config.toml
rope_theta = 10000.0
beta2 = 0.95
lr_head = 0.00732
max_grad_norm = 2.0
decay_shape = "linear"
final_lr_fraction = 0.0
batch_tokens = 131072
dataset = "wikipedia_en"
Each number is 128 + 32 x the weight over its row's rms, rounded and kept within 0 to 255. Layers, rows and columns count from 0. The size above them is the row's rms in percent of the matrix's.

# layer 7 MLP down (transposed), 2048x512, rms 0.0664, rows 887-939, columns 64-127
size [ 95  99 106  98  99  95  97  95  97  99 107  96  95  98  91  91 105  97 114 101  97  97  94 107 106 101 107  98  93  94 101 100  98 106 102 101  98 111 107  94  97  98 100 107  94 103 110 100  99 100  92 104  97]
[[102 128 103  85 135  95 160 160 116 120 221  94 176 117 119 116 103  90 149 139 162 153 127 173 124 191 183 148 101 149 108 121  96 183 177 108  54 114  82 155 133 138 144 134 191 101 144  97 102 154 119 175 113  87 118 147 108  75 138  90 116  93  68 152]
 [163 206 202 174  98 149 146 133 154 108 141 139 122 118 152 155 169  84 121 181 129 168 148 121 171  97 145  89  86  97 153 159 122 172 103 192  87 105 130 124 111 140 126 142  43 132 136 123 145 114 116  66 156 116 142 187 150 108 166 111 161 135 131 108]
 [ 93  93 148 150  93 133  87 110 129 137  76 110 148 155 154 143 128 162 154 133 115 129 161 166 167 114 153 101 124 134  80  96 175 105 187 108 147 207 132 176 106 183 183 139  99  51 132 114 126 121 163 137 119 145 150 131 118 134 117 155 118  98  91 153]
 [149 160  73 153 124 119  89 130  57 116 152 152 143 187 176 110  89 112 104 111 119 142 101 161 148 128 127  47 118 127 120 182 119 168 138 150  94  80 161 123 105 145 101 140 112 134 120 139  69 115 163 166 113  78 140 153 126 102 104 125 143 153 110 163]
 [106 185 141 146 169 104  94 106 105 121 130 162 123 131  98 112  70  54 111 133 144 183 130 143 144  93 111 234 146 157 134 155  75 113 119 105 143 157 191  89 110 138 118 149 107 111 161 131 105 112 125 110 126 153 160 141  83  98 130 156 113 106  92  72]
 [100 138 111 108 142 131 173 115 114  64 122 194 110 153 172 144 114 132 125 158 156 124 116 132 105 117 152 154 115 151 137 109 111 123 146 142 165 167  95 113 125 158 100 148 128 180  95 106 168 158  78 119 196 126  75 155 148 150 155  55 205 141  89 102]
 [ 87 111 117  81 151 116 121  79  88 142 154 138 141  84 105 127 103 145  71 111  85 135  83 183 110  99  86 178 142 138 163 149 146 106 115 120 138  76  84  75 125 144 137 100 114 131 166 128 151  97 141  92 142 132 163 139 173 157 141  92 144 151 121 103]
 [104 125 131 105 181 138 153 161 133 168 131 169 102 183  88 150  91 142 156  88 111 174 128 173 151  67  99 101 100 138  77  78 127 181 143  67 134 189 139 121 137 111 198  84 155 136 103  71 188 189 120  90 112  84 123 147 160 153 115 111 119 176 173 111]
 [119 113 118 127 174 189  90  96 180 167  65 180 128 100 124  92  85 134 143 139 149 192 128  72 137 141 103 109 196  66 177  93 128  93 150 165  94 154  96 117 109 120 142  83 171 143 115 150 137 141 149 166 150 130  82 112 128 139 116 140  69 145 214  80]
 [111 129 141 102 148  87 171 162 172 151 144 120 121 132 217 172 143 132 169  85 168 109  88 100 126 111 179 118 149 149 145 110 175  80 120 126 172 131 171 155 111 104 136 165  81 102 120 192  80  87 138 127 148 127 135 120 128 157 176 159 100 122 110 118]
 [133 104  95 125 163  95 129  85 182 168 127 124  71 134 111 127 115 143  84 129 131  56 145 153 178 141 156  99 166 128 114 108 156 179 121 145 156 196 155 102 131 135 117 132 100 148 116 127 192 127 167 103 145 197 142 125 143 149 149 113 157 112  98  95]
 [103 205  87 134 134 132 175 147  63 132 138  93 162 178 128 226 153 127 120  59 128 179 138 107 116  94 110 147 144 147 124 129 120 138 149 134 110  94 159 110 125 174 120  81  96 134 136 121 113 204 137  96 113 143 134 149  75 110 171 100 119  99 145  98]
 [139  89 147 103 123 102  65 120 141 154 137 158  89 140 141 159 150 159  89 131 105 135  85 135 167 148 104 119 120  68 101 114 128 135 143 120 132 155  96 190 132 127  72 127 150 176 146  74  87 187  98 127 161  70 140 114 167 103 111 104 188 115 120 146]
 [161 138 150 114 134 133 117 168 148 181 130 135 162 151 155 111 118  70 137 101 114 103 110 156  55 142 117 128 138  91 205 165 122 133 138 139 119  87 173 130 108  75 103 122 187 151 136 189 160 145 118 105  75 163 129 132 119 186 141 138 164 105 107 110]
 [ 97 147 120 131 215 160 161  76 180 116 194 128 188 129  81 120 156 111 117  59 173 177 162 120 125 128 107 158 123 119  84 130 169 183  90 104 186 136 167  99 158 105 132  85 149 129 142 109 119 153 168 116 195 108 113 108 140 138  96 104 112 181 203 133]
 [ 98 180  74 177 195 140  93 155 122 148 151 181  48 126 105 169 159 177 179 103 135 157 111 133 114 170 129 104  68 174 102 116 166 157 121 137  94  86  96  93 178 138 132 147  79 153 136 107 164 135  98  88 118 136 117 115 154 121   5  98 124 127 133  91]
 [163 116 132 129  66  93 175 148 121 147  98 134 180  79 188 196 104 120 121  87 105  76 123 116 135 107  66 149 144 163 120 176 126  93 136 104  94 145 178 137 137 123 147 105 150 132  82 140 122 168 107  96 118 115 112 103 107 141 139 160  97 131 179 145]
 [ 97 114 133  88  90 116 142 126  82  63 182 207 124 100 180 116  91 160 171 152 101 118 101 200 129 110  93  63 134 117 112  98 151 134 142 134 139  65 138 130 133 120 140 216  82 154 160 122 157 107 142 153 168  99 104 117 149 105 123 156 104 164  73 156]
 [153 183  91 181  96 145 112 133 147 104 104 161  93 140 156  69 195 152 116 178 112 147  88 141  75 146  64 162 173 133 129 121 128  86 189 115 149 104 120 100 116 139 144 142 123 116 153  94 142 102 126  97 142 116 159 114 110  67 108 100 138 147 140 109]
 [111 125 147 126 159 102  56 112 136  88 166 173  84 109 112  60 175 165  81  71 194 191 159 107 147  94 104 108 175  88 152 117 103  92 134  96 147  91 113 111 128 136 167 144 163 112 117 132  99 124 139 148 123 194 113 114 140  81 120 135 172 152  93 139]
 [130 115 179 135  63 124  97 114 182 172 124 143  94 147 130 152 117 160 112 155 146  92 150 154 137 130 105 188  85  93 112 142 120 151 137 127 122 168 141 119  92 119 129 146 174 116 131  43 145 107 153 168 123 120 105 127 184 114 125  79 137 126 146 103]
 [108 106 120 161 181 154 148 131  83 149 163 125 157 141  65 113 155 149 122 161 181  75 117 114 164 120 159 136 114 132 129 132  95  96  85 140 147  83 113 182 133 190  60 114 121 146 116 127 185 128 148 127 177 140 157 150  75 149 138 170 141 136  95 105]
 [133 130 139 144 162 106 105  98 183 122 158 134 123  82 115 120 157 131 155 136 133 128 122 110 104 120 152 132 101  86 133 124 112 158 163 170 135  81 124 119 139 112 160  95 134 112 131 122 119 119 150 142 190 174 140 158  84  72 120  70 120 122 117 130]
 [145 101 147 162 137 147 175 112 105 143  92 113  86 143 120 133 140 181 116 159 127 132 131  99 122 100 136 150 159 145 171 106 129 126 171  83 126 153  48  97 120 121 153 170  69 164 140 107  70 130 134 192 130 143 122 133 111 118  95  77 149  97 162  90]
 [122  89 187 163 172 126  76 178 135 157 163 167 171  91 115  99 147 128 129 101 111 105 118 103 132 118 116 124 103 103 103 122 108 136  88 133 161 108  77 106 122  96 117 164 105 119 130 100 142 134 131 111 151 124 113 178 145 132 133 139 139 141 117  93]
 [104 148 159 157 142 133  88 159 123  77 148 136 195 139 133 130 160 135 117 108 110 118 166 136 132 161 118 131 163 102 136 165 109 191 134 157 154  85 157 160 104  91 120  98 132 115  86  82 115 148 111  86 101 131 133 140 142 156 107 100 126 142 130  98]
 [ 77  61 145 145 140 121 149 179  73 135 174 154 139 114  94 174 178  53 154  61 135  68 158 154 128 181 133 155 152 129 139 105 111 132 158  81  92 102 171 175 162 156 101 125 175  72 112 100 120 166 127  94 146 131 138 147  93 109 168 118 159 132 155 141]
 [ 74 184 131  72 105 129 144 101 143 159 103 132 120 148  85 133 114 118 114 156 120 110 124 129 146 124  92 130 166 114 161 105 119 120 105 139 147 100 186 105 129  92 170 104  88 170 156 165 115 121 104 160 163 110 131 210 133 184 136  91 161 144 163 122]
 [ 69 148 160 145 100 130 114 123 145  84 127 142  96 129 160 123  79 121  83 152 135 142 117 104 151 123  92 163 112 143 146 114 177 153 102 141  82  94 154  79 149  74 106  91 189 154 127 147 173 180 116 103 131 129 119 119 181 113  81 106 195 154  82 138]
 [107 129 161 158 141 158 142  82 145 137  73 147 134 136  98 142 103 163  29 159 137 134  90 158 155 112 152 110 138 179 141 132  93 184  74 141  87 133 149 145  93 122  87 202 128 130 111 115 169 106 147 159  96 131  99  75 144 144 120 105 121 133 132 130]
 [119 131  96 147 126 155  68 184  92 143  98 170  83  84 178 126 151 182 179 155 111 143  96  98 161 115  97 133 167 121 101 139  67 185 178 100 159 130 115 152 156 128  79 166 117 172 150 139 156 165 144 102  92 113  91 136 146 147  80 113 152  94 130 138]
 [129 112 151  78 129 137 145  92 171 147 150 156 128 109 111  96 149 165 145 128 105 168 138  97 153 167 141 200 104 143 114 102 132 108 105 108 135  79 135 125 152 100 161  81 138 144 138 107 147  76 145 181 118  93 160 110 127 147 135 134 122 141 133 120]
 [138 153 151 127 128  72 179 152 127 122 161 128  77 145 148 168  92 107 148 112 101  57 155 108  98 120 151  95 176 144 136 123  92 144 159 154 140 155 177  87 137 165 136 164 113 133 112 135 101 119 152 118 118 188 117 106 177 169 130 112 126  93 157 100]
 [118 140 131 155 122 109 127  96  99 147 109 106 162 121 157 125 129 162 137 120  95 108 115 130  89  85 126 151 161 103 121 152 104 100  81 133  46  96 181  57 101 161 137 132 134 174 142 147 152 122 124 163 174 150 175 100 190 151 150 143 105 139 113 178]
 [110 151 146  47 131 135 123 176 123  75 148 122 142  93 115 130 107  98 133 114 204 148 148 137 152 146 153 147 148  71  63  96 108 133 180 116 158 196 163  97 163 178 111  86 112 156 136  85 162 153 206  99 158 103 193 132  98 110 142 171 159 154 163 109]
 [165 111 145 115  94 140 137 163  62 111 115 127 157  96  58 137  98 163 118 128  82 156 124 107  94 139 118 168 126 133 128 143 136 132 116  93 127  83 120 108  59 198  52 102 166 158  54  88  84 116 161  81  61 109 123 177 124 152 129 145 129 155  93 105]
 [152  52 119  78 174 140 153  84  51  94 160 145 133 125 166 125 153 125 172 144 132  91  62  83 148 152 192 122 131  92 134 110  92 112 117 179 159  70 126 114 167 135 135 127 138 141 152  49  90 138 147 124 179  98 186 132 110 123 130 112  92 124 117 171]
 [195 129  69 121 121 151 202 165 132 147 110 135  86 113 142 156 134 179 172 123 117 138 119 101  87 136 119 140 169  93 119  46 117 118 177 129 126  87 107 118 174 125 135  94 136 124  61 117  69 129 178 118  65 166  74 128 139 114  97 149 118 103 106 129]
 [113 113 119 128 132 128 140 109 133 121 150 139 132 128 106  86 144 118 160 148 102  95  91 124 145 195 176 156 100  71 129 119 163 125 162 149 151 140 105 133 138 110 245 136 120 123 123  69 129 104 131 141 100 127  94 151  96 120  97  62 167 168 170 101]
 [162  43 102 124 154 135 214 119  84 122 148 148 128 153 104  93 103 111 152 148  84  90 182 112 174 120 205 174 119 110  47 162  98 104 138 130 101 108 115 146 104  90 157 144 123 127 134 137 110 130  77  82 115 171  91 113 180 147  91  94  96 168  82 116]
 [176 137 149 119 121 138 112 149 107 127  79 168 102 137 134 107 138 144  88 111 124 143 106 147  68 118 106 165 123 140 112 132 123 141 169 164  72 165 151  77 147 155 176 140  90 134 130  82 126 164 111 136 147  99  88 139  64 142 184 105 127 132  87 149]
 [151 164 167 111 151  78 172  88 187  94 158 176 105 115 128 157 140 141 135  98 127  92  82  89  83 134 146 151 136  79 128 148 116 171 125 131 157 133 118 165 112 132 152 130 123  83 209 136 133 197 114  65 151 129  45 132  97 111 129 119 117 143 199  98]
 [163 128 149 118 107 122 119 105 119 110 171 164 143 146 162 127 127 160  83  88 154 157 107 144 121  77 103 128 124 127 145 137 149 186 131 131  82 120 133 137  88 100 109 110 146  97 141 130  96 192 117 117 125 169 139 105 146 111 165 103  75  89 105 130]
 [133 157 133  78 137  75 118 124 167 114  87 194 113 126 124 105 165 136 113 102 135 165 154 207 161 146 173  98  99 123 223 107 111  68 211 153 152 134 193  94 153 161 205  64 150 158 128 198 143 126  44 157 138  80 122  98 115 145 103 141 125 111 152 108]
 [119  79 136 145  87 154 141 117 141 103  96 123 123 158 140 112 167 185 138 143 162 128 132 111 131 142 167  49 163 103  84 107 144 149 147 154  98  79 142 146  84 137 140 117 105 112 147 150 104 168 140 183  62 149 127 174  74 161 131 109 138  91 141  89]
 [139 156 112 103 163  63 118 101 164 100 127 159  77 157 149 145 150 164 136 110  83 153 119 105 156 121 130 148 151 149 127 117 186 109 141 119 121  42 130 166 146 157  87 162 154 148 132 152 138 104 118 105 125 132 130 122 133  66 121 122 115 153 123 148]
 [ 92 161 117  84  89 101 103  97 110 117 148 121 126 136 132 151 167 113 136 116 165 142 120 167 147 112 105  76  61 176 133 118 176  74 150 196 129  32 177 155 128 177 150 178 115 197 102 106 131 130 150 117 186 102 206 138 174 139 108 140 191 152 113 108]
 [126 116 126 145  93 116 166 161 140  93 153  56 105 123 147 180 161 105 128  85 133  83  53 130 167 186 140 116  69 119 131 165 167 186 169 158 166 158 163  87 167 128 138  98  93 144 105 172 123 147 150  99 176 113  75 137 144 174 113 140 146 170 138 145]
 [176 124 153  86  43 131 105 155 146 158 168 100 138 127 130 165 107 163 179  59 106  88 170  88 140 160  85 196 129 112 148 119 128 188 176 131 147 154 147 105 152 136 107 109 143 131 127 176 119  99 143 150  76 181  86 132 126 122  86 143 170 139  99 152]
 [108 161 132 123 117 143  98 173 128  79 131 158  99 192 143  98 157  67 128  98 114 170 172 138 151 176 157 123 117 170 114  90 144 171  88 120 146 174  98 137  94 154 174 146 116 167 103 138 145  83 119  64 118 107 222 149 160  88 175 142 144 118 139 100]
 [147 134 141 123 166 152 124  81 129 118 115 152  90 108  87 142 176 131 105 137 162 162 120 180 149 102 100 109 177 163  84 141 189 154 179  64 129 135 116 162 158 142 119 188 132 112  66 154 165 142  74 161  77 164 170 152  85 111 106 134 152 162 138  53]
 [190  88 117 165 194 135 144 159 101 137 157 133 141 110  68 104 143  60 104 157 144 182 152 129  82 113 146  89 115 157 175 129  99 116  74 115 152 154 106  89 117 120 132 144 193 128  75 131  65 151 118 138 139 117 156 119 133 168 139 142 174 138 164 124]
 [157 143 154  97  95  87 102 133  70 143 123 118 142 147 141 156  40 142 156 120 163  68 138 122 132 123 154 107 101 175 101 127 172 131 101  79 119 125 158 111  66  88 148 179 110 162 142  98 184 111  89 120 135 121 121 132 163 130 136 121 180 143  91 122]]
# layer 7 MLP up, 2048x512, rms 0.0684, rows 888-939, columns 64-127
size [100  98 100 101 102  94  92 103 100 106  94  95 104  96 101 102  91 116  95 100  94  96  99  97  97 108  94  96 100  97  96 108 106  99 100 101 115 101  97  96 106  98 108  96 110 106 100 100 102  96  93  95]
[[152  97 120 128 106 120  55 121  94 110 160  98 123 139 143 138 102 136 105 118 107 127 149  90 117 135 127 120 105 157 113 101 109  88 149 175 174 111 147 147  93 109 161 128 100 141  89 149 123 144 123 149 167 155 147 103 101 115  96  84 162 119 169  61]
 [127 147 116 110  85 114  81 125 129 125 123 106 114 117 114 101 160 119 124 106 192 141 127 137 150 183 138 124 168 143 121 107 119 172 142 102 178 131 129  82 140 150 186 109 131 122 168 133 146 128 184 121 171 162 106 138  60 184 152 105 100 128 137 146]
 [ 78 174 110 130 110 140  98  19  94 132 135 108 136 121 110 175 103 143  82 147 115 114 147  75 144 133 162 189 114  56  96 125 110 145 155  87 135  27 170 130 173 145 166 104 109 169 109 101 123 124  82 101 152 172 115 186 161 123 114  58 108 148 126 134]
 [151 122  63  97 151 176 149 154 130  98 165 160  83 119 165 104  95 139  91 123 139 128  74 158 119 122 120  92 109  98 173 170 121 133 106 138 163 146  97 120 126 158  80  72 115 117  63 118  95 161 114 115 119 152 129  85 123 147 102 108 161 167 126 152]
 [135 159 120 157 165 120 149 142 120 168 177 130 126 134 125  99 136 141 110 148 181 115 132 148  87 150  92 123 152 122 202  88 130 214  81 121 131 123 167 120 146 133 180 142 111 118 155 121 134  86 176  95 140 160  83 164 155 131 149 119 190 114 137 138]
 [153  91 139 147  53 101 135 151 121 125 130 144 125 135 115  98 138  96 111 115 167 165 137 159 178 172 107 111 151 105 119 154  95 136  68 122  95 116 115 117 121 104 123 100 138 110 165 134 160 111  86 158 134 127 116 124 118  85 117  87 145 146 139 125]
 [134 101 147  79 158 196 158 128  96 101 127 175  75 133 118 180 213 146  80 129 201 106 145  77 132  79 142 109 130 117 153 145 150 124 178 110 154 128 154  94 112 127  71 101 131 154 119 159 184 150 116 133 122 180 167 147 140 104  98 153 158 103 150 146]
 [122 132 158 147 110 129  89 156 146 131 113 165 187 157 133 130 208 150 152  95 142  57  97 165 119 146 168 156  73 170  78 135 193 131  75 131 154 142 138 174 128  96 100 135 153 168 135 130 103 105 122 142 110 167 145 170 118 127 146 100 134 160 140 183]
 [201 102 185 190 211  95 185 127  93  77 147 158 147 195  75 175 146 112  82 129  82 139 142 107 149  99 109 121 166 129 182  92 144 139 106  87 101 129 124 179 142 125 167 101 160 175 119  89 185 117 175  87 109 132 153 165 149 122 185 163 110 125 164 136]
 [115 114 123 171 141  99 152 130 127 145 161 124 164 151 106 147  60 137  94 192 118 129 124 147  54 123 168 100 151 116 107 173 154 126 182 124 113 163  74 122 130  62  93 154 136  94  53  73 132  92 109  74 151 112 114 161  63 165 126 174 129 128 152 152]
 [169  97 111 188 112 148  66 146 131 122 103 122  86 158 143 102 146 136 118 141 106 142 108 186  96 125  95 125  91 143 129 124 122 148 125 124 135 169 122 141  77 208 162 138 151  94 111 126 135 175 132 153 139 149 107  96 163 101 108  92 135  98 136 131]
 [141  67 126 120 189 121 226 163 112 181 149  94 120 104 109 106 115  52 104 139  96 211 156 162  89 126 140  97  99 168 139 117 112 117 133 159  94 113 151 153  49 135 140 104  78  80 101 148 196  91 106 113 118 162 136 160 171 120 110 112 126 138 118 211]
 [117  99 110 142 154 168  93 130 119 125 123  86 137 133 162  44 117 188 120 148 118 127 143  72 173 140 145  68 144 117  89 113  75 100  85 160 125 122 115 109 163 116  88 152 124 150 121 144 100 125 192  79 184 177  93  37 109 126  83 141 169 137 154 104]
 [164 163 147 126 134 168 158 176  39 141  94 151 108  94 170 140 158 102 135 103  95  99  96  83 119 100 146 115 108 111 122 116 158 118 129 100 101 118 157 160  87 106 107 150 168 117 116  65 159 125 109 163  84 120 131  88 120 128 131 136 134  89 139  94]
 [124 123 167 129 105 110 150 146 137 138 121  68 131 140 168  91 118 118 109 120 129 107 104 144 121 130 135  96  99 125 105 125  66 122 108 129 158 102  89 182 122 142 114  51 151 116 106 166 143 134 102 123 122  82 135 152 128 158 132 167 155  98 142 171]
 [ 53 106  64 136 169 163 159  93 145 173 152 159 117 110  83 158 101  83  86 130 126 123 150 110 112 178 133 130 203 160 107  94 135  95 125 152 146 116  93 131 111 160  89 150  76 135 157 166 100 106  94 115 141 110 148 110 166 148 156 122 146 141  95 104]
 [ 88 150 127  63 154 128 157 138  83 118  91  62 166 129 151 104  91 141  79 140 172 207 112 119 118 135 178 158 105 108 178 144 153  60 155 171 117 143 155 190 162 149 140  89 144 133  78  69 140 160 127  95 134  97 160 125 181 166 124 154 186  98 206 144]
 [171 162  61 152 132 136 115 141 109 171 110 180  75 127 167 158 167 166 102  98 186 125 129  64 150 165 121 114 130 157 119 164 135 137 146 193 138 195 113  93  97 143  53 154 145 116 137 107 118 109 134 139 109 120  76  79  98 149 112 151  87 122 192 161]
 [157 102  96 164 113 101 130 128 149  48 150  96 159 145 137 110 115 101 154 148 137  94 118 138 120 146 177 145 146 138 132 150 126  97 132 129 147 107  51  79 114 148 133 140 165 125 154 150 186  86 146  67 145 117 147  97 127  97 143 125 110 101 116 142]
 [137 125 107 160 163 115 106 150 103 194 123 131 177  62 116 130  93  96  99  84 165 112 175 150 130 137 135  84 125 126 137 127 112 154  94 153 179  99 106 137 120 110  78 114 144 135  55 139  65  86 110 115 113 173  74  43 130 156  97 175 141 115 128  70]
 [111 163 150 124  65 137 117  96 139 143 173  96 100  95 114 138 109  88 112  91  98 129 132 110 114  96 124 121  89  77 141  89 163 156 136 142 143  84  92 113 198  44 114 134 126 129  95 102 100  90 132 109 140 163 151  97 123 181 134 192 107 136 155 141]
 [166 142 148 134 116 214 165 111  67 124  44 103 104 213 103 101 122 186 106 121 143 119 109 152 164 133 101 147 133 142 136 113 110  93 126  97 190 106 144  94 124 123 151 125 145 130  74 111 177 154 102 158  96  97  72 136 154 128 100 127 102 194 171 128]
 [117 130 102  97 140  98  99 122 121 109  78 140 110 113  99 147 123 122 108  17  88  86  66  95  57 185  95  80  84 162 121 160  74 131  79 138 138 147  78 125 127 141 124 147 129 108 130 168 105 169  84 157 176 149 131 119 150 166 109  87  71 113 158  81]
 [122  72 138 126  96  99  72  88 119 136 115 144 132 126 167 141 142 128 181 122 181 123  97 153 128 145 115 122 188 155 123 149  98 172 135  98 157 141 148 117 173  97 142 152 196 112 110 137  42 117 102 151  66 118 103 155 113 131 134 189 148 140  64 146]
 [131 148 152 115 161  83 124 213  81 146  90 140  84 133 118 116 162 159 180  74 124 127 119 117 100 112  66 154 119  83 151 129 138 115 118 138 129 162 167  87 128 141  87  81 127 122 139 120 157 124 156 162 101 182 136 124 124 147 122 152 111 112 118 176]
 [ 78 117 103  85 114 145 129  76 122 123 135 130 125 128 151 103 128 134 119  98 113 156 109  95 131 177 165 107 119 150 118  74 174 135 126 161 113 171 139 140 128 107 132 101 116 128  84 153 172 127 105 143 124 165 124  76 158 158 114 159 164  95 132  78]
 [ 79 118 131  70 135 130 155 111 105 125 193  18 111 135 167 117 105 164 135  99 147 130 117 134 179 199  87 104 106 107 219  82 130 161  99 138 110 138  60 166  81 115 158 149 162 113 113 166 127 128 146  85 145 172 138 143 116 108 136 129 179  69  76 142]
 [ 82 137 193 126 133 110 126  97  91 118 156  87 118 110 105 119 150 136 174 140 169  56 163 119 114 172  97 128  83 120 137  60 106 152 172 141 189 143 124 131 148 156 165 206 156 101 132 117 124 167 152 147 130 148  82 125  92 145 146 148 104 120 155 183]
 [122 125 112 117 173 134 140 148 103 131 179 116 113 166 125 128 122 123 142  79  85  78 183 116 110 165 129 162  82 132 170 102  83  67 103  97 112 126 157  81 144 122 129 170 141 113 162 123 133 130 189  96  97 161 141  97 166 114 150 145 139 109 111 106]
 [173 108 154 110 159  84 153 144 134 135 135 178 172 195 121 175 103 131 101  97 131  98  89 105 120 177 150 183 114 162 111 143 127 131 110 133 130 189 102  87 145 132 183 107 125  54 172  72 155 144 185 132 159 127 160 105 114  98  90 113 151 176 164 173]
 [ 93 122 128 134 113 142 100 173 100  91  98  90  86 129 176 132 207 113 187  85 162  98  95 134 176  93 128 114 131 149 161 102 115  70 108  95 154  81 101 191 129 148 100 131 157 117 133 135 127 144 162 210 112 146 167 167 141 137 147 116 111 144 106 169]
 [132  96 135 141  82 133 133  88 161  85 105 109 127 169 135 103 155 104  89 159  78 130  82 132 134 189 117 116 169  94 160 143 158 116 161 125 116 137 132 119  41 145 109 123 191  49 168 126 128 159 168  90 113 134 167 159 121 149 149 120 121 187 121 149]
 [100 108 107 113 146 107 115 115 125  85 163  81 138 142 168 101 153 103 135 129 146  79 128  96  81 124 130 154 122  91 142 138 143 100 100 128 148  97 156 129 133 169 155 123 141 101 137 137  99 172 154  75 190  84 126 120 114 154 147 173 184 118 136 168]
 [143 110 132 181 140  63 174  84 155 108  82 120 132 122 128 143 142 180 191 106 169  70 124  99 181 157 217  96  71 121  86 119 176 103 122 183 140 166 102 134  81 108  87  97 144 126 131 124  65 109 163 123 139 144 125 150 146  91  94  76 140 141 131 172]
 [135 153 111 137 118 154 130  75  87 152 135 161  90  68 158  69 134 134  85 139 105 124 149 103 114  91 104 165 109 178 117 116 104 143  98 133  77 128 128 140 183   2 144  88  75  73 160  99 115 160  76  94  30 128 188 190 158  91 108  70 134 110 164 106]
 [104 134 163 106 119 132  93 157 126 183  96 128 206 112 127 142 127  77 103  97 110 118 148 130  84 112  84  91  81 167 129 103 151 169 161  74 181 102 126 119 116 142  91 127 136 132 148 165  98  98 100  97 112 155 107 136 149  90 156 119 144 122 156 122]
 [172 152 163 152 142 122  85 111 142 121 175 148 160 170 158 120 151 182 128  92 119  71 154 110 125  75 106 139  85  87 186 105 104 130 144 110 144 177 125 191 114  68 130 154 159  87 122 134 126 146  58 112 132 182  79 125 148 121 143 135 145  89 180 130]
 [124 155 138 154 108 131 140 141 114 100 118 150 115  73 141 145 100 139 132 189 144 140 162 146 139 137 213 153 125 107 138 129 152 152 136 123 121 152 135 107 138  72  64 107 167 172 148 152 184 177  96 132 196 186 131 148  85 141 113 177 166 149 118 144]
 [ 93 179 106 119  80 143 110 163  93  96  95 157 141 159 136 152  85 152  93 131 145 163 111  80 163 164 142 106 150 127 118  83 119 160 105 150 109 132 109 125  97 130 133 147 169 112 124 118 158 107 175 124 150  82 133 140 100 128 130 141 164 153 148 173]
 [116 123  90 133 140  81 125 147  49 128 146 148 126 119 167 123 138 198 166 146 148 114 146 121 173 175 111  76 148 117  93 164 128 165 108 134 170 124 103 149 171 124 199 186 178 127 125  78 110  90  73 143 144 107  95 212 184 101 115 117 175 172 127 104]
 [216 156 125 133 119 144 124 118 151 167 129 110  83 139 189  55  86 175  83 150  95 128 166 115  89 117 179 123 186 110  93 159 145 122  71 185 135 156 126 146 113 168  97 159 125 137 107 153 113 104 109 141  87 178 129 132  53 163 212 149 111 100  87 145]
 [131  88 118 198 122  89 140 115 164 179  61 110 137 129  87 120 154 117 138 189  99 127 109 168 100 196 131 140 139 120 112 168  76 126 141 181 126 133 157 125 112 161  96 172 179 159  96  81 116 135 141 157 169 160 103 145 136 138 129 111 153  85 132 112]
 [ 64 137 107  78 135 104 152 150 109 134 136 113 128 135 135  90  40 141  89 146 144 153 143 139 117 133 149 146 142 156 131 163 145 179 122 172 165 127 128 115 105 141 139 130 128 105 128 129 139 104 146  93 148 100 115 131  97 116 111 125 162 132 106  85]
 [137 145 138 104 132 161 102 164 123 133 146 115 143 135 100 116 127 101 113 108 164  49  95 140  91 131  97 162 145 111 125  89 153 102 165  87 123 119  90 142 161 153 177 168 154 105 122 104  90 114 122 138  84  73 151  79 148 124 148 165  56 178 142 154]
 [162 124 185 183 126 120 114 102 158 140 131 100 135 176 111 102 152 167 139 124 126 145 147 131  83 104 168 186 169 117  44 119 187 165 124 147 143 139 115  71 115 109  88 119 210  95 152  92 130 111 171 100 113 108 112  69 122 102 176 151 132 102 111 106]
 [140 161 156  45 104 155 107 142 138 118 131 151 120 136 129 144 158 139 124 174 109 171  79 111 110 104 106  74  96 198 139  97  95 123  99  73  92 152 135  54 139 149 109 136 158 123 118 129 132 149 153 126  66 149 127 120  98 176 142 148 140 111 160 155]
 [108 119 116 114 196 159  86 151 101 133 166 148 139 130 138 133 136 133  87 140 206 161 177 196 100 102 153 109  95 120  89 146 111 101  74 121  74 131 150 145 153 126 133 185 135 148 125 150 149  92  66 119 181  80 143 140  90 137  84 105 134 115  89 156]
 [ 94 168 114 105 164 207 129 179  99  51 155 159 106 109 155 114 115 134 139 112 121 148 118 112 113 141 102 129 155  78 166 130 164 133 136 137 127 127 150 190 111  85 102 126  96 128 131 103 140 109 150 116 160 118 167 141 159 122 150  88  82 106 139 133]
 [115 109 139 160 172 135  90 114 130 131 104 169 135  96 114  94 185 138  92 142 170 158 183 100  76 133  80 127 178 141 149 136 123  79 105 190 102  98 161  84 100 163 115 111  93 125  92 167  56 165 182  94 144 157  52  75  78 164 142 130  93 101 124 151]
 [  0 157 129 110 136 118 148 113 172 116 136  70 157 115  98  88 110 119 105 125 120  80 123 118  83  54 115 144 104 147 116 133  93 114 160 146 143 102 114 138 167 126 100 148 157 152 141 151 133 109 102 181 106 142  85 128 148 128 168  79 160  94 166 107]
 [164  94 106 145 147 152  88 134 132 135 162 104 139 152 167 106 203  83 102 133 154 156 116  75 120 162 132 113 147  81 112 162 140  99 120 161 140 134 118 127 115 126 113 114 148  79 115  81 117 158  53  97 123 126 133 134 143 123 168 128 133 136 169 101]
 [155 120  62 111 154 175 168 195 148 135 112 135 149 124 111 130 140 133 103 119 125 109 149  84 141 144 113 126 127 152 200 149  58 148 117 206  68 100 126 118 109 108 132 119 149 131 124  83  85 115 164 104 114 143 156 124 127  76 127 172  69 161 127 154]]